config.toml
activation = "swiglu"
optimizer = "soap_variant"
doc_mask = true
Each number is 128 + 32 x the weight over its row's rms, rounded and kept within 0 to 255. Layers, rows and columns count from 0. Numbers have three digits each. The size before them is the row's rms in percent of the matrix's.

# k: layer 2 attention key, 128x512, rms 0.198, rows 91-109, columns 256-319
# q: layer 2 attention query, 512x512, rms 0.205, rows 92-110,220-238,348-365,476-493, columns 256-319
k91 104:114140150127121127105109131124125121099099112131149147113131188096121151139126131079157113173100175094140137128139150102132108178088135156157125080175082129143067167123129144182115160098173156
q92 104:147123126079148137072177126098195083143097119134086108154161085118063129183083148168159131132137156172112125162193169101078104141130143091170119117181165151172135130091147137127113138128088106
q220 103:121095151131163145114099181142105084145104146170126133123160166107121134119139151115122116139067170164175141081146133175100158119161153147183157115143135123123108118132173117148073118118138115
q348 102:096134096135160165103150119091161077095116102080065154152123158125197131160128172104076141139117141132118104103155096108123115108083118155137071099117103153143130148153107109163154120166141133
q476 104:187090132066105121136143135145128116191091117172118186171132155115134130174147122136110104113113236128142072082083141087125081120097114091141133178231102166099112170139147122177117126087181112
k92 095:166151104149137118127161110111062145156147095115106145089157087159129161151145101159128161101169056184127103083108119134119144098144159133122095134129084123102131169082093062074187165131132112
q93 106:125116098100171142077098110085177108195069095144114081158129113076171141171147147132120126169115090135151122065161118163138103147078160074159123064130165100136091122104151148114100233105136130
q221 105:154098084098123172126144129137087097169158146162117144079155089143130180097177115116135179133145120103129161131116127142124210167135152157119089123158145147161163112125099093120156123147112142
q349 101:105117066208156101107113105130114149150102103103156103133161124083100138143164144108116104101148097119139092236119123112088103055145123141098119153166108147142120111107129126114202081151096117
q477 112:125151083087113076124133108104184092086139114089103152137189139132103154162151183135124135126147050142137101133113093146172124120133156091105108090167119090178127144106079093155135120124176181
k93 086:163137187152072159171132168140130167094154089136092138112093119081126114150142115129127120149053143102136088126181174099071048145121124130134146114095096093129163117160184074115127093130127172
q94 098:158082160144133103087112147137151164137130060122150090203166111162110109105175136143171101095057153079143174161145181147131089126127136180134077155085093130088150159132127121108117079182109108
q222 099:187097136118116173086107122173150125129112105145156157185150130151087123128138144101094137183156141167132117079150142112106119117108180128125166164097127111154132173120135146191129185119147169
q350 096:064129105149162104106104152071142130127155075119114151169116172095124113126116158152102116136112053160116126111122093125122143161153118114094064179107113086072117123106126116133150191176105105
q478 098:086083143106186163128152163185103119145131146163119115116132150106141127117172147133112191155107108162141139159155148111125146144194135073186186122170142121120118135164119156160145185167120099
k94 103:126122134146126137203127148103145085142096110021128154074113099141094143132075128080159111090153145135097082100174146114087163081117103126182150123097198112174097124122136074129150052106143123
q95 105:085137172149198152136157123103118168132120110159113197099121152107141151163166108122050114131094158150098116083175136126134091107099152148134147129147137129147161154117107132106115158110203140
q223 110:184081134150194183127129143079066100143137141121063126068126140130110159138072129098162105126116137068083121098126141180167128104120075116131133136153088115097163127177110079155103147133139129
q351 109:134108127135155170150117157110128135206079226109169153151140107103098110141154147183154104118123097135121126142158140115111159124103151094120064205122140133099112120142162133066070099136135088
q479 110:153182108165151160058182102108117124098042171110134175144195113134114135138151129140127061077124153090123127126129136155121185177125076112101078143068111089085154125127101142154129123130163122
k95 104:122147151065070090155076133103090140140099141162118089081103107098137104158105115118144173135141105172153154119139165126174108137132140119097143122160121177190124106137158141147165083149098219
q96 094:174093147142128152132124130128146152112173135182142124105145164100152093149081102149150133131111107089091087129129167148150087114155176150097113119062170138064105148121146204088135043139028170
q224 108:152062121091129128084107204146079121122189140111109108081132134162107135088117134172150144135146143124100083133130131120103125105131126103121141185118121137153143043123101120122125155171103082
q352 090:105107087093119142169066139120176156138142129164113157095163121134161108067137131115090103164084106135094089119128120183116159164139110101132116158079142136104133123108079154111087199167088185
q480 110:105126124144141160146110182106114125115179120141168073121145170158129085143147091139108158116175132106101140142155121095130095125109109102116107207140149131139144109118128110168148117126120132
k96 109:180204193143120169174152093175096120122101150145173150105053162132113097130075133143125155126093100115131150107099099110162093207158089180152177084138120145051078197112154135108135156142130138
q97 101:130123106147191116123145131174131170145073146124115140072183081132154141131170108147148114119159101135148128098104117177154118071199051165119163154149111106133151155078154081156144138122111145
q225 101:146078146129124162169121063158193146138117113125170199168095111141152117067118148098110135109152096154135170091090110149131127143170105165127160096110120127104185125064151102196104180061075089
q353 093:126082133108118039125084110162154147125111109175229118184141105087144151129116150100132083115235133113149161089111087108134063114183116161077109140182113145103137100075084116118136120142121119
q481 107:170082126164153076175105109179098141134159160153125166108164098107165134106123169104097150131152092114191142118070125129166121138224073085080102139217152152190131152106142154105165119110128058
k97 109:140132078095148171146167193135178142106065171085147132112098098095152131103079199171225196148124132156073166143159140122153085120070166142158128150083162108124097066102138178165156143153105112
q98 109:150112182136046082153135158137102155097141130159163144141104101127174149182111147133167115165108161064118110089102111157151180111140095109098104136135069197160115173063121143104103114086145125
q226 108:138170133159153105126130123162132129125115118127088138150137115151109115098061096120181096148105130151096165149129097094138175099154066119182141151088172155118046067117171127188161210123138154
q354 100:114112200061069147177129118143100121200134146080179132119084083123148123080180131172119083102104146079161131154133103159109155140123125099102114128134157196074120114098136152103151143135131111
q482 108:217127152132080068184106129155204076138129115129152094103092071119104074139142137062208132152121131125076212080077098138139139161157125084156125127098143123144066111086119154114136159164104097
k98 107:097128060108100146134099140113096175145082123101133133166125174135075083116108138157140135084144152082147110174121108178146048133131132116082140159174066133120150118106118149180103096087172123
q99 094:076164137119119157188134165110092101064146109130160096103098124101127137104189077127130076128143117101050166181137166137158114119131159099089141170134146127143144133135058148145111113150146164
q227 092:098181138122116094115141161118135202132153159164120096117154163217139142134125116084132086083195136066167111143089171130121169149139113089153071052104149091154134145156094095111115131131139130
q355 089:152141124119133136141121165143124107114134083118138091160093135112152102144116119123091133151061100161146099176144115139112183098062124191108080170078136086147200044146109110157132174144144146
q483 097:090164125116109118130108160118101088140200151116082133079094123236121153090146119183118122140184145080152088134130137114112190109136100116146133088134133085143100165151008129079131144143174079
k99 097:153072081113137119086137157106074114131153148097072125102214110077094105130095098150115092134135160136127103138117153141071096114122136107120112132076116170091103122124161178156127098137119078
q100 100:145192079138137104138102140089115136102152193124065156134151087161153114118168148118177108175076078128118154077056129139158119126127095143156113163134127144117140102095116147133161199134087161
q228 112:063183161126067140151199124159082094149101115098112207096149125108159127072103134148189193092124066119188182138154118105081144107162113132088178115135078076100063085125186127140152149101077103
q356 101:106139117111141148122000154084176175183131115136158120137134137159151107143102112119166097113104115151173201100191111142133135091144179094147140112152127151129160091190146178081076173133114179
q484 110:106206135080132111132087116090091144101168114139147102133118145120137135115134200093137153108156113137119129070103147128124181083198158158138204114137124122132078142095163156137152078193122156
k100 103:147125124113161125150255109169200132088059124174167111114114110160072122153149083148145108117127141161199108161099079093118089126083130097063142148135141101150092149169155138136068130213129102
q101 109:134120100111168175139121132092134109103128148159134113185083140099147121136100168083140144061052094164110146165098151108120104144127130133132102135143123098153099093149128095179123145154155169
q229 109:137125058164086144171088186099089136161119180177138067082187119144094130166110146117089151115081095140106161166128153131158119159102174170061092138151110112147109122146087148111122148135153164
q357 105:093176088130070094152192092135073104147170092124083092112129147134168128171060079135194138141101110149126161150099148135126106111108130100213123128119109158132109125120152080181078138161109112
q485 112:069122064114073130123131160062116118150112159131124095172124101146094153157144088162163109162073137093113160157121174160161110117129177116140152143118114135112103117103124170126100217122107086
k101 108:176156104132125084109173157161147149196109080158120103117195179115090078132137174162140157071134124166135066091134078087163123125050094070131135169167113104123082136084149132058174135122090099
q102 114:131093151130168115108098121187169120149149083088113165143134128108128122133148173160139173099147138097105135128105114121164169136174102132112179100135089135098143187002129150089087122116148143
q230 125:155107146131073098112188068205164137181069095081171164149067140151173142135117139142102161136103066130089160108080123151167074110187108152193135108133091148158170166080157161181162115124092102
q358 116:177161171115148098123077101127104141172119170089166210177158164126098150094131157096122112124124110044172163123069073164098146073144133149062178109134162176110212184066065142114119126118104065
q486 131:156113137154128094132086119162125189171111177088119131182100144128100109064128135124086130167131062136172149128133051216084151066162129168117156128160119164192121166057082149150132101138056074
k102 130:101124176097139109152127112135129121180069078209065072085077138114108110140194145117185118129085131159136108166108109108132118146130134090122138092142079152083085113183133131177096116122108099
q103 078:109191131122164139144081148156150156143130178143150063159086108147129102084122095175109100143086115054112132093134110151164112149147142119102123153091104150089128108137090120154119149136156113
q231 086:084184135128082121077128108162195119123118133161151146132158145131133139174154132077124164141191191125119151136097118147117090112131105146202072134128163151146125173180148177144061155124085113
q359 076:239116079154109110140157157137120106156119143118107181098143177105191156175138134153127091106079167127108208055116119107169097120134105112156139107088139183124124101130164134082101151120107097
q487 103:125112081127124169149107107150104119138100149121190074168147134093132125122153179065123164106127123087074135025159124189141065121172142221143135120097126116123159189158071119131070111163096098
k103 094:124097128190145091139127120086117102119106148137156099137104166129103089086149090099115132125121112159164136186137127101123076113111106112122154106139131135140118129094154180108131141164088131
q104 103:117215169103143113149094169053116103179139076147150102097097170124179138151092141144120098118096099140095152143126116108121092124120157126101163070104105120148113128110219124121127098177106125
q232 104:196159196105137177157130080140136123130125173164184119082125100130093153124175089109173066137141128147142100129148147184128154101127178117121115101126161115152170080185080145115106079150167172
q360 101:141164138112153151080123172180137100145116096107131119117144170143120130160117139144093112085117158146107109100068153179117116111152103096166125109139108072120162145117173070103121106159130091
q488 110:134130169133166183142107154136096110154112140126166158133121136106164119114073076147132125103097107195125147151096133111162103191126150107151181107059148150134217177093154124138166115179188106
k104 112:094063133122144098086174085174169117155127122182091113121157187190164115119175177092124155109128112142168139166142114172128110128141070112152123136182122110082119138079112143131158160121143127
q105 105:141118098139116074193149125137100136132151103118125142147161132133058151140163164156156076122114136097103089159140175140176090095177106149097101127163099062143119132127122165113079078144139155
q233 112:152130195113151122114147107156142094180119095095161150216147105170099081160123171151143111149162140137130121098118134145155190169090117098174067153113140125111105128082134111127193095102135108
q361 112:119113119140153124155025141130150103066141116171175094062086099116117101117226174136186143164128106106134140090127119142099165062106155109108123167133082124102157085167175172114171095140192166
q489 110:161140146110147123090114075120127071104142134092200106190131106141111165092122136154152135145214147109063210081178096123131084133077135167148093187178150082128150133120119145121110117170156108
k105 106:135146164087117100123094183138132142101112093148109149088165131124131117063089122125195152077178136120139151132132105148098130146097166105168120179124128167093121183102111096097100134158134180
q106 098:120130166123130155108142070128156103107169149116154170156081181172154145081143133158119115138085129121145119121180152138121109105115137154151090132129179135066053127162051158128139115126130146
q234 101:147163062103154125173100159104151101098138110080206071133133172119102107143124151126131157173096107098133112085124133109106164127121106173133154113101188164111182141126110057113082135100128150
q362 103:187108134157066192064139169152134130107122182137104144122119129132130128082184174128139124105180120140108128057134102134093087166119153137063140132158168097123114140171128167141086110123183089
q490 108:104121138055092158106076140083088047118075098037135089125142121160100144081197174119092145148115140112116130140116106139089170121115165073123144087093171094135104162167144072157190148163152123
k106 113:130111070154096119138180138088107153092112149112097151165175133165178120192130106111143142067176159198126100158115137106145115094119152233173140096077133093130164146086126159152134098102059096
q107 095:150075108119168131123158127157083164089088118089136150116149148129139113092170080137119122142148128091086106087070192115136119069138113178119162142128134140095138094150112090145099190130109136
q235 100:097086194126088116138134157076126164168142110150191127158063056124140153133093088142170131113170123131153143100180170096128113115118084170105082132158130135105141098161123124143094167108137159
q363 098:134172107144061143095185104093095137175142121163077154122110150136114184100127121090165147139129147124171093156110123083125123070152116151080121156128147076158120121161102108088108138158123082
q491 105:132128159096132141130106118100116210175134112167151105100083174177117110066100110128118156116098103137139131134197175109128183114128093163125126081158141148071129079181123097049118146107099141
k107 103:119184080079126132120078041173119139140158137133145126119191108172111132164096098165187111146091119121098124104168088157169093172120126157130146118214119134087171127131145115157097150138149136
q108 105:114156121120116149065106095132154114168127144081140141179110134133171093102144148172108120137175147112158174032146082142140095112193110067123126153179080154167128101078111154128123151149115137
q236 103:090118134129119128087121097175172153163118136121087162170068146142171078064109133155170161151133057146171124100181094143130121099150120179111213133105139136138101127117179113147112189102106112
q364 100:117115148116131116141110060151126130185152113070156126174164147135091107100142090082152162145067119108138126157135084122175086044155112144100167137123144178177132141101095177147127152163138110
q492 118:123131134095106139113088141177166167131137128101114055107134157099127123071113133084131205145121095131123138148089134153088140044161184140092163145101187161236059118106133120134124163139084119
k108 103:121135123169109138110144172120086142028115134103132096097157148102155129220117075143114121153120108130137142123124144151151153148105075119109175168147168093135138137077180138090111113119084096
q109 098:127141066124144170158118152113080115062166118073178134130118111182164123130127095180097074089141165114140164142100139128115111163143129121057109136152118123155070126141113116122129137128153152
q237 100:164176144136151121139107138121135134185130156122124077129150173084092114147104157099157142085103096160154152138154132138084196108119138121059056148135172129125131123101078172061116124174130061
q365 096:097148124090146095167077123117142046104166131120140155063129082113135083133108139173124127029160055089156153089134123102121137140105122077140140054155185103180143162079118148114140113161145065
q493 106:123113192116119122137181127104086139169133113137130037101110119171073122145125167156195149138119100157082150128094161155119135155159175170116065111134178124129179174151103155133102085114128119
k109 109:100145128110125144120132124125156155080130166176044127155172099134134162139148128112102113175132173129113159136130154111108090133100144148146146160058096121106137095092166095162088131169128083
q110 097:154172141153152149150125146161136128098149123158168135110115143176159094068111142140109117107132127132178157145172152122212138117127170057162111136120101145149135098112154191141124170086149165
q238 104:154122159141114102144096158147120129103158153129097137134160135136108120066111156130118149136141175145097136165125176137123117107126141099081125114120188099107134132121124127174093067142096064